config = dict(
    n_layer=21,
    d_model=192,
    n_head=6,
    n_kv_head=6,
    head_dim=32,
    d_mlp=768,
    vocab_size=8192,
    activation='relu',
    norm='layernorm',
    norm_place='pre',
    norm_eps=1e-06,
    positions='learned',
    qk_norm=False,
    attn_scale=0.177,
    bias='all',
    tie_embeddings=True,
    parallel_block=False,
    init='normal',
    init_std_qkv=0.0264,
    init_std_o=0.00407,
    init_std_up=0.0264,
    init_std_down=0.00204,
    optimizer='adamw',
    lr=0.00217,
    beta1=0.95,
    beta2=0.99,
    weight_decay=0.15,
    lr_head=0.00598,
    grad_clip=0.5,
    warmup_steps=408,
    schedule='wsd',
    decay_fraction=0.825,
    decay_shape='linear',
    final_lr_fraction=0.0,
    batch_tokens=32768,
    seq_len=512,
    doc_mask=True,
    train_tokens=222200000,
    steps=6782,
    dataset='wikipedia_en',
)
Each number is 128 + 32 x the weight over its row's rms, rounded and kept within 0 to 255. Layers, rows and columns count from 0. Numbers have three digits each. The size before them is the row's rms in percent of the matrix's.

# up: layer 9 MLP up, 768x192, rms 0.0506, rows 716-751, columns 0-191
# down: layer 9 MLP down (transposed), 768x192, rms 0.0479, rows 716-751, columns 0-191
up716 029:125099101101082077153107088121161117089109145122132165089080138166109153179122142122184124160137173149087169154153124158105162121127116085117172084161108145108119165080142182131176094083140127107113120154126100144167183124113080153117145102140153078159142164122146172162068175157147130047093114134158112101162100148181155084127130062068096192154104130096106105106110109158144152104094196091166162094103073121124089067134126155062102130170103093136092104160191148119134115140097086104113087112116125090081104089174145142080147118181143080167180169171092098178118108121097145122
down716 021:065143138181176179094117133153106149104052134161066140100124151195083156140095145110140169144106100164158118095103110145154158124113103180172085148129108143138177108128126127143103165128113124091084104198183089150125119105138110133083126132065155147161141098110147163172121149193081135078133097140154191134141162194157075121095135075092124078086123148103128148157140171101109071136124098084126099172096144134130092128133145076080089149156165127135179153107143073088076138074131108090135173185158138087116141153170128067155090149124157159144153083084170162093122122073159125116
up717 129:120091159111105082137120148134123116163111162152165107134105135135119075131117104142141127145147137128156118144113158138135167095119160109056100117057102177118138115124165131162129078165097120132192170149131122108130119154088149138116084175100126143150083153125117162100146169164068099108134153170168107108134125093158193093124138104050072138138191132127051195082158124100122154107073092078135136121101141152079125150207171167064138097071109104124065122117145153181154128119135181150116075084173198113141112137155116121184171174113186060154092095064135168131139136129102097129
down717 126:125158131140080135110105183150104114139167122115154091152139131158100144105119105201121129091140112111133174102113134121098123145146060125108195168140155107131096117138063072137157130109156149056129084137162125104156131165087084106112101111182148194149100097097169045099155067145082110128130205154112086132098123087156160123125101140191108174124148149134127145095130155091111102060147139090078105132092124124123157159114169111170122141173144164148144104084148162104155090146175104114174108136163101158201093160130149242109157121116113137092154117141080140124136057156165146072
up718 029:176111109101092133187142129133180099083118112137113132055090152160143151168127123123199112144133144128151128162187101167099165105123116093132183098147104131113115157128145197117128087112154148157134091113129051120151174147074152123142166135114105117168136146075150092199158146135106157100123175159124114136167092140163171139117167107109119182142145147083134128106103118087182157084079240154164180097147147135105106129144089207131117126159128121146101074139160133122206109172144098129154133088097117108122085141121167067132155092113150105137194192169124110117100091171102116067
down718 019:151121101135046198115071178099128120122155136138083109074093116132151132174152125104113104107080154124139164113157153130149135165098165097142111082106114095184093138157101128121147129199086178122147109128098151161055160126163150121075152146125164114108129099184117114139095130134120086172124124169159150120089116117140107129106109113161161147078108078116098117204165136104101128099165091136046140094113159124102062138197177101125146129116129149113141123134143183119154129203136161167108138163068104115153126082074153127122137016097177123175132133106133190119118167062130163124
up719 023:111118130066118133194130141142146104109150130120112150109085119131131135108141156098201150147154163189091163115167107147092159079154138077111160084168136102085057152136079167118128125082099169184135083126140086114156151195100133129095111090129115097162113130123154035099122155120103158100100163121161098134113090156154184089127152081129137186119103096047094159084114141081139144083114220141121120113085107178140118156114107129123113085109088100167130105167137171116183095197086132137128097110171087136126101142141128082110119138109145111136183163171153164165094050130151096155
down719 013:113118161169126131183081134145172096133176142177142133139172105099159158040211119120117085105076129138120112099083163141096162194140079122153078165133084122132164095168159091139080150176151164158119126093146168119140159105068180119112068147119141083151124112168096151155134088140128168135144107140093120125146134131150095167116155096160131135059132133163091162130109115110068154123134103146092178171167124122091135090127158135113172124106102188122140181076093164150108121110107106150145158196075186146154082169044107098119098095118109176115098143107124078147129132089169078089
up720 044:143096103050122080155111139122150091110161148183165128121046119136062116141157175169166114096132162124158138136149122118113171174132137117112160081134107163134083168081101207135186081146156154161127139093095087116144132094131133087159162094145135070128129149114110137153074170098106114108076128136127125117160145116090141107132141063107142152161102120160085076119100132117171090108109192148100181077098109186101097105156134145059085131131109163103097155204154170139145093159120097123086090135112127102115040078129123069183139113167114115198141097160149092140141126154104080112
down720 025:092139190137063132147146114138082136122140068156124067092121115079135182171118126134103110113126136172178210091111107129182090098090166126106114066153155104087163164139104174137180169111094089132095132133111127095152093150142133132080091113127172130154132147168106138122179153138140138149125170141135089142096098062192150132122123106097123165180146121099126140103164070156107060072114172110135129108123132112098188159175058109146086114103110161130162198117136216153135113120171105153133141110104157130160141124137132162211080185079122125137092118115117053096101152111157109100
up721 033:159107118082125092184151159118147126135167142117105076076038181126140126160140176084165138121116179135129120146147133138091163092128094141147166127101084118137141148154113134107139071142110162138175096163174073134121153157118117126137098115161111066163080181080131112146133163103094112098104146158099114130131116122093158136097127024095123179202140173111123124151143173087135118075087183114163203090102098141147119084109097132095139092107095136142114133169148095146167101136059159100115092110127096113114051138171125089122082082098167047149139143139139203133136084169115145107
down721 024:102129143088108074143067124132105163047128109079184107170119160140094187086147116155120114125123131127159129124159142156126144171151113088112135141158109114110152134147089096075127092089077192124126170110159130131153080189163133110086070112157156101129177204167122135118141112175117176098085170141135150088076146028124153169123129144125107131104143173117146139129143110194118135155132112052177077225099120129121166118157113099135157153173118161114114120144099152097109154099062096077183171154104139141131138147134116135090116126134183117117164129103086130068111167104161127197
up722 137:149096152018089127166184175037144158131140175165087060120121143103094154110179148107137113150163128103156139160114138149110168156063119125110116108096170146121102210081114120100132043123141114103206077119094124114076180138164108124111125149093166113185129120126104073170102134123080102123058143154128112100114108112166119118033135126151140144191168132132156124148137158104100103099100173154111145112137127106156115164144172113127046108141133150151154105156129112140131123132136162168097136109165095126107147140125152086128143066152107067154113081164096116125090143135107178112
down722 130:085070127095125166107063107144143153113128132108179132113186121095104118119123092071104127194117038108115100130107148129152135180132084139168094109120077138114160084160122124085143126089142096104104185108088123153211143150139136128196140159133123103116174174146144137086172090151100126142119128133143099199120162132137087116128162122125148141127127101137125138146092095114153140117089095160172114115082152050173094135111174191092139124199052095121140184150077155105120110139126160113117127120137178166165128099062149195179145170174133150199153139114099109105162077090093098114
up723 030:114042071123132117176160152116201169140156173155131117099076165146136169126138196102191169091136119093107112159124113140095134131116103142135131119122098198117064159088138099170134112144116190169161150143168107105124154128146133150140158162070117065159115110114126104087078116149133125095116112136137103146166112150139164101096191063084159188085092084152144141099112120038151138089121185154105189100138106133137077162112112131108105118134094215127118115120125148116121096152112098111090070109164117132073111124151137084160140042152174142178151126175135128183099108134108133110
down723 020:147095100130136183119083135135161136139117127065136063059163133108135199145148215072130164098135137097141145152115115117192113118092167105126125158138138144152165179137128104103163120141139157115105133123087050120143152134121083152151166126121117119137157111173151126155101129155140124080112070136045112157111125111083107159154079159112144054128109133156140137099112116170149127114090098147196109077153147134118221131131161165128110106118136107162104145173146155076120153122077168073152085114134073102100086176122166093114104187105130083114130166077132146151072144176183065176
up724 116:162081141152159103128102161103063109118082152148112078048094133128127127141100112170089132123077118163128124085104185163142101100071110093111104142202088129137111100141130129152201155127130211167103105125153092115136092143065131146078148120176173144126090158142171095140129136131141024146090134075125163108094143175168136128133124104099121138195137128141099128124132160119148101145189168137113171139111113168214077106088112173084088112095093121099135153132103166118163120156112163157086160120134135137153108124178158108071120124077100100160160156153139115114194095130094163066
down724 113:088144172107166124116115095100159158182132122087105129205152131109095168117143185157179146139189112123143088095132096175154133131148165139143116152161139116076154123092144147177117111120157117132163092110168135111135117140111122184145124089110093098121123159061111151188130132127088116108089082135127107154112101148128100163116077117108152136103079160136176158092126091178101197067130087104193138136096118117094211112127123064175113162101121111139144105140079128167093140136138148133102112166141096116082136129182094115146001176169154173159186089071110120125071123089153156155
up725 126:141091085090112143133136249134113115186116096133099115111120123185162089137137131155159123082150130145131110200114167151078092150106090106063138144179113153191075172092144121122107111136115191140171134102118082126160189127113079168064138094085088122101162107116134044153087147135185140128089132105128084084109099177089129083118156059170109146138109073115173124117141123094169142129097199156142122104128120144166130175128123104153109160129106165181165082128104156106131136138129106124077153117142161115092139128112159064121161104110142095152172154164108147108079137180143167098
down725 112:058132120125155178144145110053132134116116170188187132076141091125097137098163077148177157091153133171124152077153155113118064063138196060148093100117144146097132084175145120127106156113122094121124141117134137136127090130116161173122105138119148123061095127116139136110170070118108177187106132146178108117069162116125124114178110144194140141098120157118110144167130117083121098143198086113142172059171107114148138161180191140167136102123117074090112164139106083100081147180125154055109141132148112080158135106131115150154166129155074123095066118118166097112103173136143121184
up726 019:181057106141088076158186142108154142096115177123112156085077114134113136118124120120156142199114151187104139149106167131103164117111120092092130102145122180122119155094121120081129083154105157121141120120139149130149146132109114134105115115109072138087145143084117092125095152127094147039088105110109059137154072162155182106057136082131103207109160145104196101085091102075093145110120141176133176112096109104128085162126146137144069136054117121126125111149111108084142110114099102069095087104098133098129125153161083133161127080144144137159075133221090126121170156074119064087
down726 005:101125180139168083104134140172137160137059113138165127116116095133136139157086142092137135135175131131255114116124099131154073153123162181165109155122142122090112115092134119164181165105071155140134124151131153145069109110170123136182111129100112136152127133082129149105116105152155086130109142161139156130135188148100128156153124159140094124123062081099139132158137116183165097134143116153176118086116108148112152115084126137138076134161115098148106102126105145162103108021120160120162102087139109142103133045159098132123145146144150034119049047128135104096127159144101163130
up727 131:154108129092173106150177132137176093128152173138092113107098132143126118146192161119120129136150124135107106171124157151063177148172143109071158123175141124135115123115109077142116092114121086110181115150136122120103193147099138179143131141101113084164126146137137158134121192080132181088121152144118146103136092134117130081139123079158135143162074130117151076150140138114142215120120170135102155147123127088065129159110124094123153072062081109134124084171113045104136131131161121157108144107193095140053126138088114054125121068128176165126145161255114178142084134117155100133
down727 132:084130087168117155109154103133156168113101138155170118140132135143087097122090106104164136182120138081090167162102065105139100108091113147123146093106123160140067123134137213121116126105212167139046150134131171072112162100151142156189137131162126084098118119093119100139169089187165148140150086093126114049138124137076162133120164173091099086111091124139094153138116123152090106094180154138090071119133137112176111098137098099142177175178174113094124165164132126173118156165146163121145126140093202133206094129164123178139056128088148121096101079143165141123125127137095137060
up728 129:096140133085134137118180139135087134151121127135076116117115164199134103110110118161122157050170106174109214142206105180089162147145146054143133091111123139114037193116101180115092136122133121155140145146149069123152101120134109136139185095099155144169086094154107042138160143170161151126117161093129172096129060118101124082133152135135163144184124130088122140038131128134160108087177162103139129078079082111076120118148101122092116146152128138160160113193167106123141111126134149142064155109110068134110123132117116145133133119074146151168162127146092136115089127157066185130
down728 120:110139170136107199138145106115169115122104142128156143056102123108136203154052112114182144171142098106175139065115159129165125098101141062133118156162161093087145091142156086088130142145066094119172159117134147138115137108167153142116111103100147150097129075142111115074079094167137043139111116084130123161084204151053106121164072150140097158125086093143134109169099139110156096087147116140124145128130140142139144120207182100161164158100152056083133121122097166081151122211110167079137148106077164122095136147109114181134132136122141123147100137147192169128090167103142166134
up729 029:150076073106112084156126144099222132128130142185139152158104123114136131150120153110111083112111149112108126139072112165070133131158206145153178101125105120185052122172092175092151071140135130092118142120101095093118131149072172115157198092107108130127141160145103105137119157077105194129119162141159149125131116167108130121112127156107175197122089147121110163147104145074149104091122168193154160099093122094119096142156114137100064137187116123186092143162142105101151125182083147122134134110162099126103044069133129126162123066117144153138123118104129080179166049105081134085
down729 023:132057151157170129147176180145100084125179086108121179105090185171157117084161141136132124134122151176161134125141124154076145083087110100097107127152149100095178168088102070115124190168066129132156089108150181121104052099117087171160104163158175158126178086107096148134134141144135117121121169171151134120132181097143079111090127087115137124091145106084109160049160059099136119138118164091159156112131085169084134078120140148184148141097119108168155144084114120123138064160138117116084142161146156182144097144156093123169165070117112184143109141176084131101155094091133181138
up730 042:105132108059093099208137177144191113098133171152105136129090116145087107196136172115161132110112155122071189122140115115110149150126155128121196115140083157165075175118063146119138111176141132116158145115146119095140136150094095088141156141101142076134125143076141129131036181119161122114085172107178112114210088137095115102112124055118160156179142110134088165137121119109116158050099126150122151113158125181094110155171117141063039124079141154121084120170118194111154109176078126110085116084111102114083107116155116120152132093129134102154118155143104135145081133154106135081
down730 031:144108147080114155094060087101160159177097140120112145110113167126140154117128187145125100085046115114109159171192078034134137139149148109110110140118162142111090154108164142110115133138113150184169124077128179115138052113146123180154107067123130135149174116144135182089125121185163076101172084160148079128052126171192128127117100156089120087137076132119159087115147155105182120136148088086131108182136094141124083133097156169145086075175143114107077128172156146126172137124169155131107096106157067115075157092150127144179158097131136177091116142144105081131159136128126132176
up731 125:114162072100089145138155160098123112141183165174106179084103123136039101133166140205129146143148189175054104131107193123099127135077162104142116124114148157185124139139110168104157113121149104065075101098113138153119134206084139145104123115083204144090112167159118164146099165112163086124109135117098180115168076172096122124087167107143114135104113111106091126169169082096118133069084158148111152133088072118162066128163120160107111101171097103153110071132110129112128132225162114160105095125128161080142111121095119089128136105145106125129099056105162142111106122100107136160
down731 128:106116122122131093134144110121148116094107137140111043111118164163166111130136133116107137105158105151177110140104102129134108178161145068069092133113139087101125070153167133101168103184130174207152106141135126159116125167146097146139129158139170104178096145093130117119124103180160174082110126117059074109125173103115175104118129090145061173117078105109155113099119187166158112097177116070101166108102143208090113147117112082181159173166097210132162123198132078116148126119106139064129156119149126160137133152157047126121150139068160147131144165141088128107192065120166117105
up732 121:113156086061166064118132113194099150152149112121143198128076134120019158097135123154145138127136094142106157130117162141109104109141116095186187107173108166114107149143152123169139112105175183174076092149129068134114087161107162133137186049162119117138086173138082098178131159070158093132130119115151136117124126154139129125157135132126142141203119145122092072139086087146157094120127183145135145130103083135175127149083060177126134082151055155171129109188132119112138137148123171137099169098121171161115079116156135152095128151128103127165171131140098111107085119157062120066
down732 120:141109139157106116140093130180110098144105130136112181116165155115169105128108144197131143104104119140111189144060119090163078126156113085151081138105171136095161033099093146129187149120115148154142125173153079129145123132121128127104127181121116139095104106127122128160141107155209156118160137087083132096108059159112139143121099163129112149196127169103099117095169202090155132182106113083108086079111125101108132134160116149105104054160135163149066081194066151077123146145132216127100144156189153141139178101121084163099102104094151152141097099136157150116130095087197101142
up733 028:097089129119114126165182145133189100109136126137117164117123105143153117125153133085217140088177167161097128128128144157086147118147167090148195094154068146104144197097100156088135108139135173132187113127108066115157131113054075153075167117131136055183138139133120100180108167112094130141084166140124117151144089185152151127110176087145152185165120097088093094107113116096153148085107160148151165140063160164097111142142102158109093113128126120159131123182149137121166085181091134143040119056153117098138101115168137084171145104078148107167109088137159171132083117124127125067
down733 014:158137120084094157120138139140044157097134112116104116100104153147181164121116139104056117072088120107198133167227095158153178185105173148103077104119107083139102177145118158103104111109107127164125185086128117111204128190117176102153178112152105100096204133113131101104137117133124158158123082161091103075112130120158157112137085175101118172115114137113130111176130061110116100131112138097116165097073143136086134106151165090121175115131130172156159171133131142203193126160113142100120136108102101151087160174119147158087129099148121196150168158097064112104117127169119161138
up734 049:165056087112093052193150143144151122147148165151110114084049114140121153143135166086135137082151143161063126145130141155081130138145149133134152133162068144110062179075138172113173098163095174142128119145090064098150189126126102108133132109126134092158150129122149144158106141093131148088087142080134100078180121115134154125058158101121142166116122073142134149123071139112148154102099166126132179145122075154078084115105123148101111137121101170109126173175140179091121118157094099133041113101133137121117079121146190093120144070134172122231153140158137140145100128152110131053
down734 041:144181085179123105089116168110135171107136108117110141097103171148083151115183103099088109179074123143130107074168109176181095149109109070210127168113135127149098150133112110114142139149120165104134167095114133129049148161163128090177197160108145117115060146153118078162155092112119083095139144108119144093103119104093127120135049138130154135143105080135111095101099106129110097143136089140122143169085119128135183120126096133091214117158145110144181154147147237093147148101116144119117119128085160121199136149108183128106064153083154098196148167109145125145189119153153177131
up735 129:148100208099121119178116128108149111064140115134042102069110168143141078132110133120149125106109122104113094118171160129085111136194145072081161162188140106120125146140081103108128066151119089117171112131081130128085189109100144139090187166131115106170130159123130173144166175109169088111071183151102129077096152115162156146081132109164168145211145131134142103115116076136097130114140213155170142113147145109155129100136109109142151135119149120134090127146122067145177125140097093140117096121142146170096138118153152042131114144073209102150138143185071142142122120098181181157
down735 132:161122138101063156108128166131131119155142182135110171131127094165143148164144143143115136052105102080123125087057106155119084126115152115137102068129166083105222145171132130102125103163145120153130096150146113138045043116199157146171134124118154110155099137124079111128083150100126110156154181096146122134172121165146162084109183128127195153082097133100133157159133087140116078138208097157132118096122106100121149055197127146125155166093099137128134143114125155182154161161111150097053134158096142123149125102061105138130142121078129039165121094089126147127163150162142131100
up736 019:115144153018121077204130161087160118161143089127140139105072097151030104201163112124143199101124116158073161184149143142117115119088161076096122111159144142149116112140123203173124107159128119103124132135146099125118091161092078109063158095133118123164102094105142116103103126132137056138162128155157118098161125147165122132160149078131141148096103108148134156059106134108121152089087096188146155135146097126122145108156114137125065092075072135099107112152144162119147114119104205117088109180131139152123051100170144068147146101128110155186163113156128152171110085122128132104
down736 009:125089130132101072181108137120164128102099197140168106186104090114134109096124163095156140166103148128160184100077114120088103083131136093143106147170101135155153130109075115157154085149123132120139101122116119099144148151155175150113113117136153107181161153079101175153181155164121101098136120191154111121163125114139199179146107099159128021103151099092100116111097158139116161090123136105141128129154169198128143103102139145095082110159126163202090098111143148150144084012085128102139178166157110110148142084089202124199172143158142130133109133080132103162082163102132143088
up737 167:178093144102102127139117095129171114096149075154092157095115167119089134114118130132154120159173131119070128167162100128114146101105066154138181114188093145094100167150149117111137125090119169149106162130104115125102111177100075114131162060120081127107151162135109118092173147070166156111117132161135027101151146168209152133047127138155109143088150120117117163092074132084097075025129191204182144113168090127164147150147095147174133147103066141166096146116132121138187138160143142061104128112140186136100134119171084124138183099119137158113124114122131096122108110167093129129
down737 185:065145165124122179141131138147175132108121140082105165101093117118084190183120155097170137158108135074113135153108105097051104135111116125131085162104159126147179138123191077045128151174102151097196081154108170132135136147174122114128188161085079149145145115140143136141167135167131132120085128071123110135110119114112081158116113085158109176126124121109155085111121120116074082070086107124165143178118167163207105115134107128130097116144027108196109164097109110147137097184187145097110163141169136120107137138136077143145110086158123132146163119129171143122068180159174104078
up738 020:166091126124135050165152108118133181086184174132144123126103081135132110158133196116154123111066124083085108157175161129091134114147103100109134087125091196152107176101162141094113130113107122113166070100131105150113163127119142113139113148177127059195124158134117108179123176129102159108160117126135166087146152174208151135135131093118062165140085141147098145073099136090155134097148182218174135110076075171097113131194094137106168100114164128167083121117123157161138138153091112081148126100154150093116079035079114099131085153111156094196142102138109154137121114128123122124
down738 008:137149102148126120128090134100138180122122108112169179131093092136080161196152114126153129097193132109098119105130136125149139117114148093162096114130132113133128176139134161145146092112149125132085129128140106100152141148150114133162183126128141104161200136132164097141169117115198113154082020126073174094112078085073137207119046069111105065078137096113150113178112125114118070079151097089139085104100127106121157104132146122142127089152078127131132168143142166122098121068143174130137193156097075128137154091183170165092220096157095114144110187092097086145124151149126165153
up739 133:156088127124077110141109116088130159162097134127157122088119134111022130116103112172144112145149107060130140111110185155117138102085106170141126105091114161124120116088134104122176133091107183131081112113145123122170134115121092207116081124092178146100194149124112112151140150149088076104048163087159074119139141139092160113126213098116087139143178135108115141145136154139159189143153156155202136138142104107168125086192111192039079110140083158128114100097128186133131062145120159129128123104175166131150108091147155097150137139156180122125106151110150114104139137120036087103
down739 131:092196127057104116153075120113100077140145091130114099159131176180187158104181137086148143151153106147114172106085130133217118158139110156115123123124120097128113064163103106108114094100194114143080100146153111146132124079116157139145119166127162206071149128091130129142111123203185126116126177092135182164080091121136104111136109097097157150140099095115164167105165119107092073070159102121131136111112107112052137087095149109150172157113164089132084180143125128153159133131131132087135115108101120042113175198143079151163129149116157131100139118096128172149134065112135198162
up740 128:101110037120168136156130106116174125102086163075103120108138133119071143114163156156188103090097113117064169114094104140161057068200097191111149071132075149091172159112136160122109129098146132094140164152108133119205119094152110113140209121185165148121140157105107100110114120143139052088130129146158090051137099135143129111154124128124122154155178081140125085163084102146177161131136138180174125128104111147109125189175125094099117146129103138106130067112165097117108099120129101098137151094195166116129136051112154155083103090156182158145122168097125118111067127109123134141
down740 121:095093134092086177139126149123161159140162150107147156084157143148125155102141136148081118103068103113152145105144141089165064097154193150152145148111127137113161128112142114106059163159118121112161153064137141111122205204090136115119165103076135161131093153156116119099126095136127092127134065116150106116084104103185112095149162143127139137165122095134128064107114045099188143136143149143088112123112080172131103103209148119076216097117113136141159146060071162162101131132111151150102204100161188132117164142101159197132145145125170127193119102091070158132098147102107162117
up741 035:128129140104172098144140159125183150117097085145106154109097177158118090139170132158134127067135134145066111146095117144099055114146171148151157085159142171092130179144080204128170110135170167141113082158082055139138126145157151100095182142133121081145151111109181177148152163147110118107126081077117104073128101120188184152157155092132109207154117075127092133093087127092165128087101189129164145094110172105154091136142085111109110097121118130127112111125162145097130133139105142160124114078177100125130081052146198147149135088125136073157093105175155160142028111136122119113
down741 026:048162095098130153115150134146138159098117104168162138182078144140153149151172136074125131062155139162147132169180126081160098114136133138102161081140158183115122158136090108097143087124187126114083138165100105124135166105144114166089119116150095077115180117108151132101188132153116136185133116140129160063140092131109117187111106097134103182095175157105130164129143198089120172114141163102080132109139125092049140113142121085179175135120086086121128116071130136179088176109070124181136151154129117121162099151203156098081135062172124112116133136116042125093149100138163085177
up742 127:065097142087140132126091119139127098122109089147124219102102173172146100122108117154148121135146176091124110173166095144068125116153120060114145125091151140138119114106052154097125133154112165146154069064072091123121116108095121144106046106120177156156157156142159184162143159129142121094084101139086032049143131104170192099105130122178131135199146148100088157071174148119197161140104128125112149135173107082071118080170110166097111094136147171180115131101124161112152134135100129138115082136148170164097113101197102149150121119140110180153155117099116119106121094125107123146
down742 134:157126102087132089131135153101059161144084109113183127133055180118138108115121080102140134138072097096147134185156140050135099170166080126145082126130121158116137145071130119150168111146098144137140149143172167161100061099170135088100187100142074125064138170118050142120110044072094136168159143161158171184108146105139102148114117130131106133084184161138066129172131131158104167109177118082116112155180116030151141118143155104171157141118138092116079178088107129088134164134104149181133144126144137127107128120147134176153062123114117094105182140144174166117158120131140130119
up743 126:136133107132091137117193185136178103122097146167126128062124160149123105164182193130138110084097160125094111128161150121143161115150182149140102045105124119131100149073103137142159112155109136103158115145138182127104174132124124132109148189106178067107167158132146191137155136116159140073111131108117144076123086106115133117067134091092186133107102086153110143116141124113118153133143121105130136152149184137053021068131106125138131102160152138135114146175179129148106111161132087141111139133153096097103097096121134045163120116110122172101183056199082167156158150094113036155
down743 129:122059097072099121143161112095119108109102110171075127105127185173146140093122092124139132135101077145156116086139089172108132105158164111146123145121101113114125128093097128155115110142156126166162102110124115123165115193171099106110164075150170170150093110141088110086132129128079169126156136147125119069151090112148069145178111132166079151120082134131118178120117125136159166155129109111142126156155125149117171110141184135124175138144103162143157170084147137140133059133102105093189121133152115221088086153082136113083187219218098208151098174106161094126146122091197133061
up744 023:149093110086121130150139123116173116129107141161097162141054108153138131147163136146123132044178140157093124141158086093083110149150175101125138125142067164069072186138059143168129102150147156142103136120114093076161139119108089144114120095110148097150096119133155165139131179137129117108103148153168061139170103111086204068115135125075144181150122080136065170136113136080149123118094173094148141106124193207122072144135090148107078121121124182153130107130140135084152089177094158114155116102122106126097071052137122098089164064123138175201148143157110116134155083176122127098
down744 011:173165133158123152092155149148061129125137134117142149163124092113160111078143090139125161080155149191108155093130180098079145199111092078114078124115109100107109099123127177069097128127115135185164123118120090151154143147166137133190143086148183189099172174170104138096175141153106095123031118162149144132151138142148070153104145137138148199088130105107139143151090167149111154101129105123147096024148076090122107063131154131105117126124140140153140121147125045112073119076141151160140131112074163157067159076076160122151127119154109155112082124115152069150184124123111117131
up745 025:112104073109124093152159168124159117150165114149093133104079128121145132224167182126199143085143138130066123155158128162123156145121128121129110088120100166108087153151088130161114130127142095119143117171107079141148141096068064127143145101130119042130078115052132128155114192122128135101118159136127099115128107125140140111071138093112148159137153045136105117087082104121154127050111170132120189103113134144117078149136087163171115094110154052121107135182141128117176085137112084102114132110131040114103050129150102110141136115132164107172157125193140185131115087158193169098
down745 012:212150116146152160156109149145086148215115147148132090118124096112107122167202188113096078139122094166112079110112134085087161097104166072123089104123111097119119151148139138119136133142085108172072112087076116084119082147087126126103132115161135123130160191165117144125111159102164183158168095075090097164129128065113147138136070081086160120128172175097159076150096098139125134179106168117099144179117101155185147096121103118120191094088153093131170140198086184152116091185142131183088153123150096138107181123149171118114124091128083193129131127129123098118151132144159096088
up746 124:101151070102193138151180086160121162107179101154107176155118146133141134110119187132112165067090093112101190132169138144132100113182165147141147144141115146098140198126124104162135117072149155133086097110118114144104078137120133134024126085074163131181104157123154149120099166130177100097132144109137137104141023210152169062143169149135093155146065142094162110094168089088131133092166159131127148128138077125110087135102080088119106161106142137145131135125189159103131135128155128141121119083086076106078138097176137134096108139175129122182171109138123142113075091111086176151
down746 130:093162139110138151095119129194182128125119090155140107153097081151129137161167161100141124147105067134096137103143137123124158153135103181159156121197086132142133115144211169111099172140106155089128102194004181150091158118112108150166156128144148075110113109150126138165095104055115120150140112221123190128135148106098079159099089143137107157141125089145133132121119112061119091115062105119144153147157181079111127076114134159097105120127185118100108158112162167126066160149074111109175124165137097125135125093068158099178099164106134129125161121135131061115129162073162144109
up747 028:123098144077131090167112108124152153107088182138101194116083174194046091162101152158193157097149122159097114160159164183071192153121113099121203125108090171161097150106139161161194134159115125111135180139103108113136181138066110111156111116136130102119156127142100115142131176116139088130095139087126093144140133109144149129116144071142098153161103072095095114108135158091164141088106121156140170107100131119120096127159091089125112148139086157104137129116122165076183115180131149139107120115155185137055055080141109096122154067145138095209151117140169108101052119176098144140
down747 019:108119157089112170100126143098149170115102122115086124099096156161107128091196104094140097096132092181162089125159150201143111131063128105066163141115142141164100174125180160098074077114182110209177134113134108117113131138142073119154173095070173162149134175113101109118156158126181097120113165177149117136144059118176148093140133137120160114109102134141123129100155142132126100127132170118147093100096128139150120122128154112143126147047135159074134128093098054166125142163127112124057107136169113075125200094076101113172117172175122077141189200133070130093129083147120147171
up748 132:129091088097053072140171148125107132180104141127099143140121118136121108155114134131147109106143122195081174181126100116135079143121186091092090136150078177173125231090055234119187097100116142168144111067136150163164131129107136120052122142110180132111111105128081166115093140125202169090138153130185079046139130126151160136113130140163101139178096123132122132126148146141164111059101117129122140125148107191096066117165073096102111117104156119145084143145152176077115141118100159134113122100179153100102082134188117128107098139153117130160089139130140146143116131109122123107
down748 133:143086100199187138099119100097132153102147150115126090107146156142171136101149151152109126100064136124140064096072129155183154105159129189167106102170134147151099103202100139140154108145117119112114088144132126133125130088073178171133151136163091152064101069102194135128139111137113127161113134130102127126120091175166124128096099141079145103195129180159086056093084169194113093152168123140088155149094150108121144137082159086132137085151124108126078080179165114164169116118134197198184144088136076103122114087111200156127132158148136107074096104100081105107110122109163146158
up749 024:209089084116187113202120144118164119123177162190104131104071124095108142144169168153164121115099123081086121106109177129104164077108160103128191097171135170125125172083123141125143138165154088127169122115116078094138165146109133130123135108148104084141133123127133129149100117089170084112128176133138103179141119147206117086156154105097098177126124075147111130105112130082136096065112142129179111092147136158122064158135141130048087125105109150122117074156190161114115108142120132115044053121195126103088098107089123114154179077167133112176130119133139169144140146146044135089
down749 018:142091085059112176121145136118170178105091156100189158146084099133129124165139155097115110216089142102164101125166176088165040141157146158164177160108120142105153141123156094172132160114115098105138109159146162120105122136169143120189180132155121106174113155100107120101111125141156063119132139188103132131212165153166092121172171138188114097124136092135100080123093166130130136085181076150118138118102128136110045126183120104091103152157083088068097119120066158131042110164143064126130101144091160128117162072111152136143141114136105073145167116111157140103122128152134129160
up750 031:222123067151123121147136164104165138133161160146129098090102115132129119166170138090190164100119171141036158107163092171105137127129108123104124136161109127106068111092130162138150082181125172147113163128129113071135202184128099189141150175094118082104155162130124141136096139090187122058100143174148116130158138148127144153156149116124152233128168066098131131108066168086209115101080166125168138098146152119129110102138096134148075109112084116110121165145120106108137129137129160123112113085121133109109104093090165115117129068112162160142164209171105110130115080095077126102
down750 019:096174140084139157118104099134113106133147077158117189174119102091216140096182061083161145148135149178143100105132190106103156126182111090126158130112115116085110109142159115123073141077120176136137125188107121161143160136125118157150113092091091131125198121176168197113232148164100155103088094142151124131133135123161098195096143116114084137110111105055125109108118072115130159162122142091129172081122115114074102115166130134156059115158098137161111163063115173111158140103129103112157159162085154116138173139098133145141120091178159138119111155100104035094158122123137153164
up751 128:079143135110112117127158133099164148074173187127152203147124136195150131166150179137209148092085164179093129191197072166126101135111144107177207107052110134136122180100120131100123108157131117092141114152172140175108161085115119098160132150077107142133093164092133132167169134132171097128090135178107139195166038161110184124101132093137125138144102116126119122134148086086103102094149104139124122099119198124086109121180107151121149123159172143157104107117152161129135072114109131096140117113113084070101104127112082110170104110153120071128152122136071090146076110178123162159
down751 122:147153169047145128122150122176126127213060159197108130169075159129150157110175123080146141097085076164173092140145197131139132082130119149169104173082098106147161140179139108118095110123114122134162122164105131113083066172117075128157106122120138109159133150071132121104160105138145159066142146167139073159152131119145104115099133178110102139131109166107139077090141132130146135117080127129185159163179101103068169159138135184145115112075135083188152110065151149159138105155172135152155166136173133114096147088092108100088056120066105160174100123067120100134085132161149127140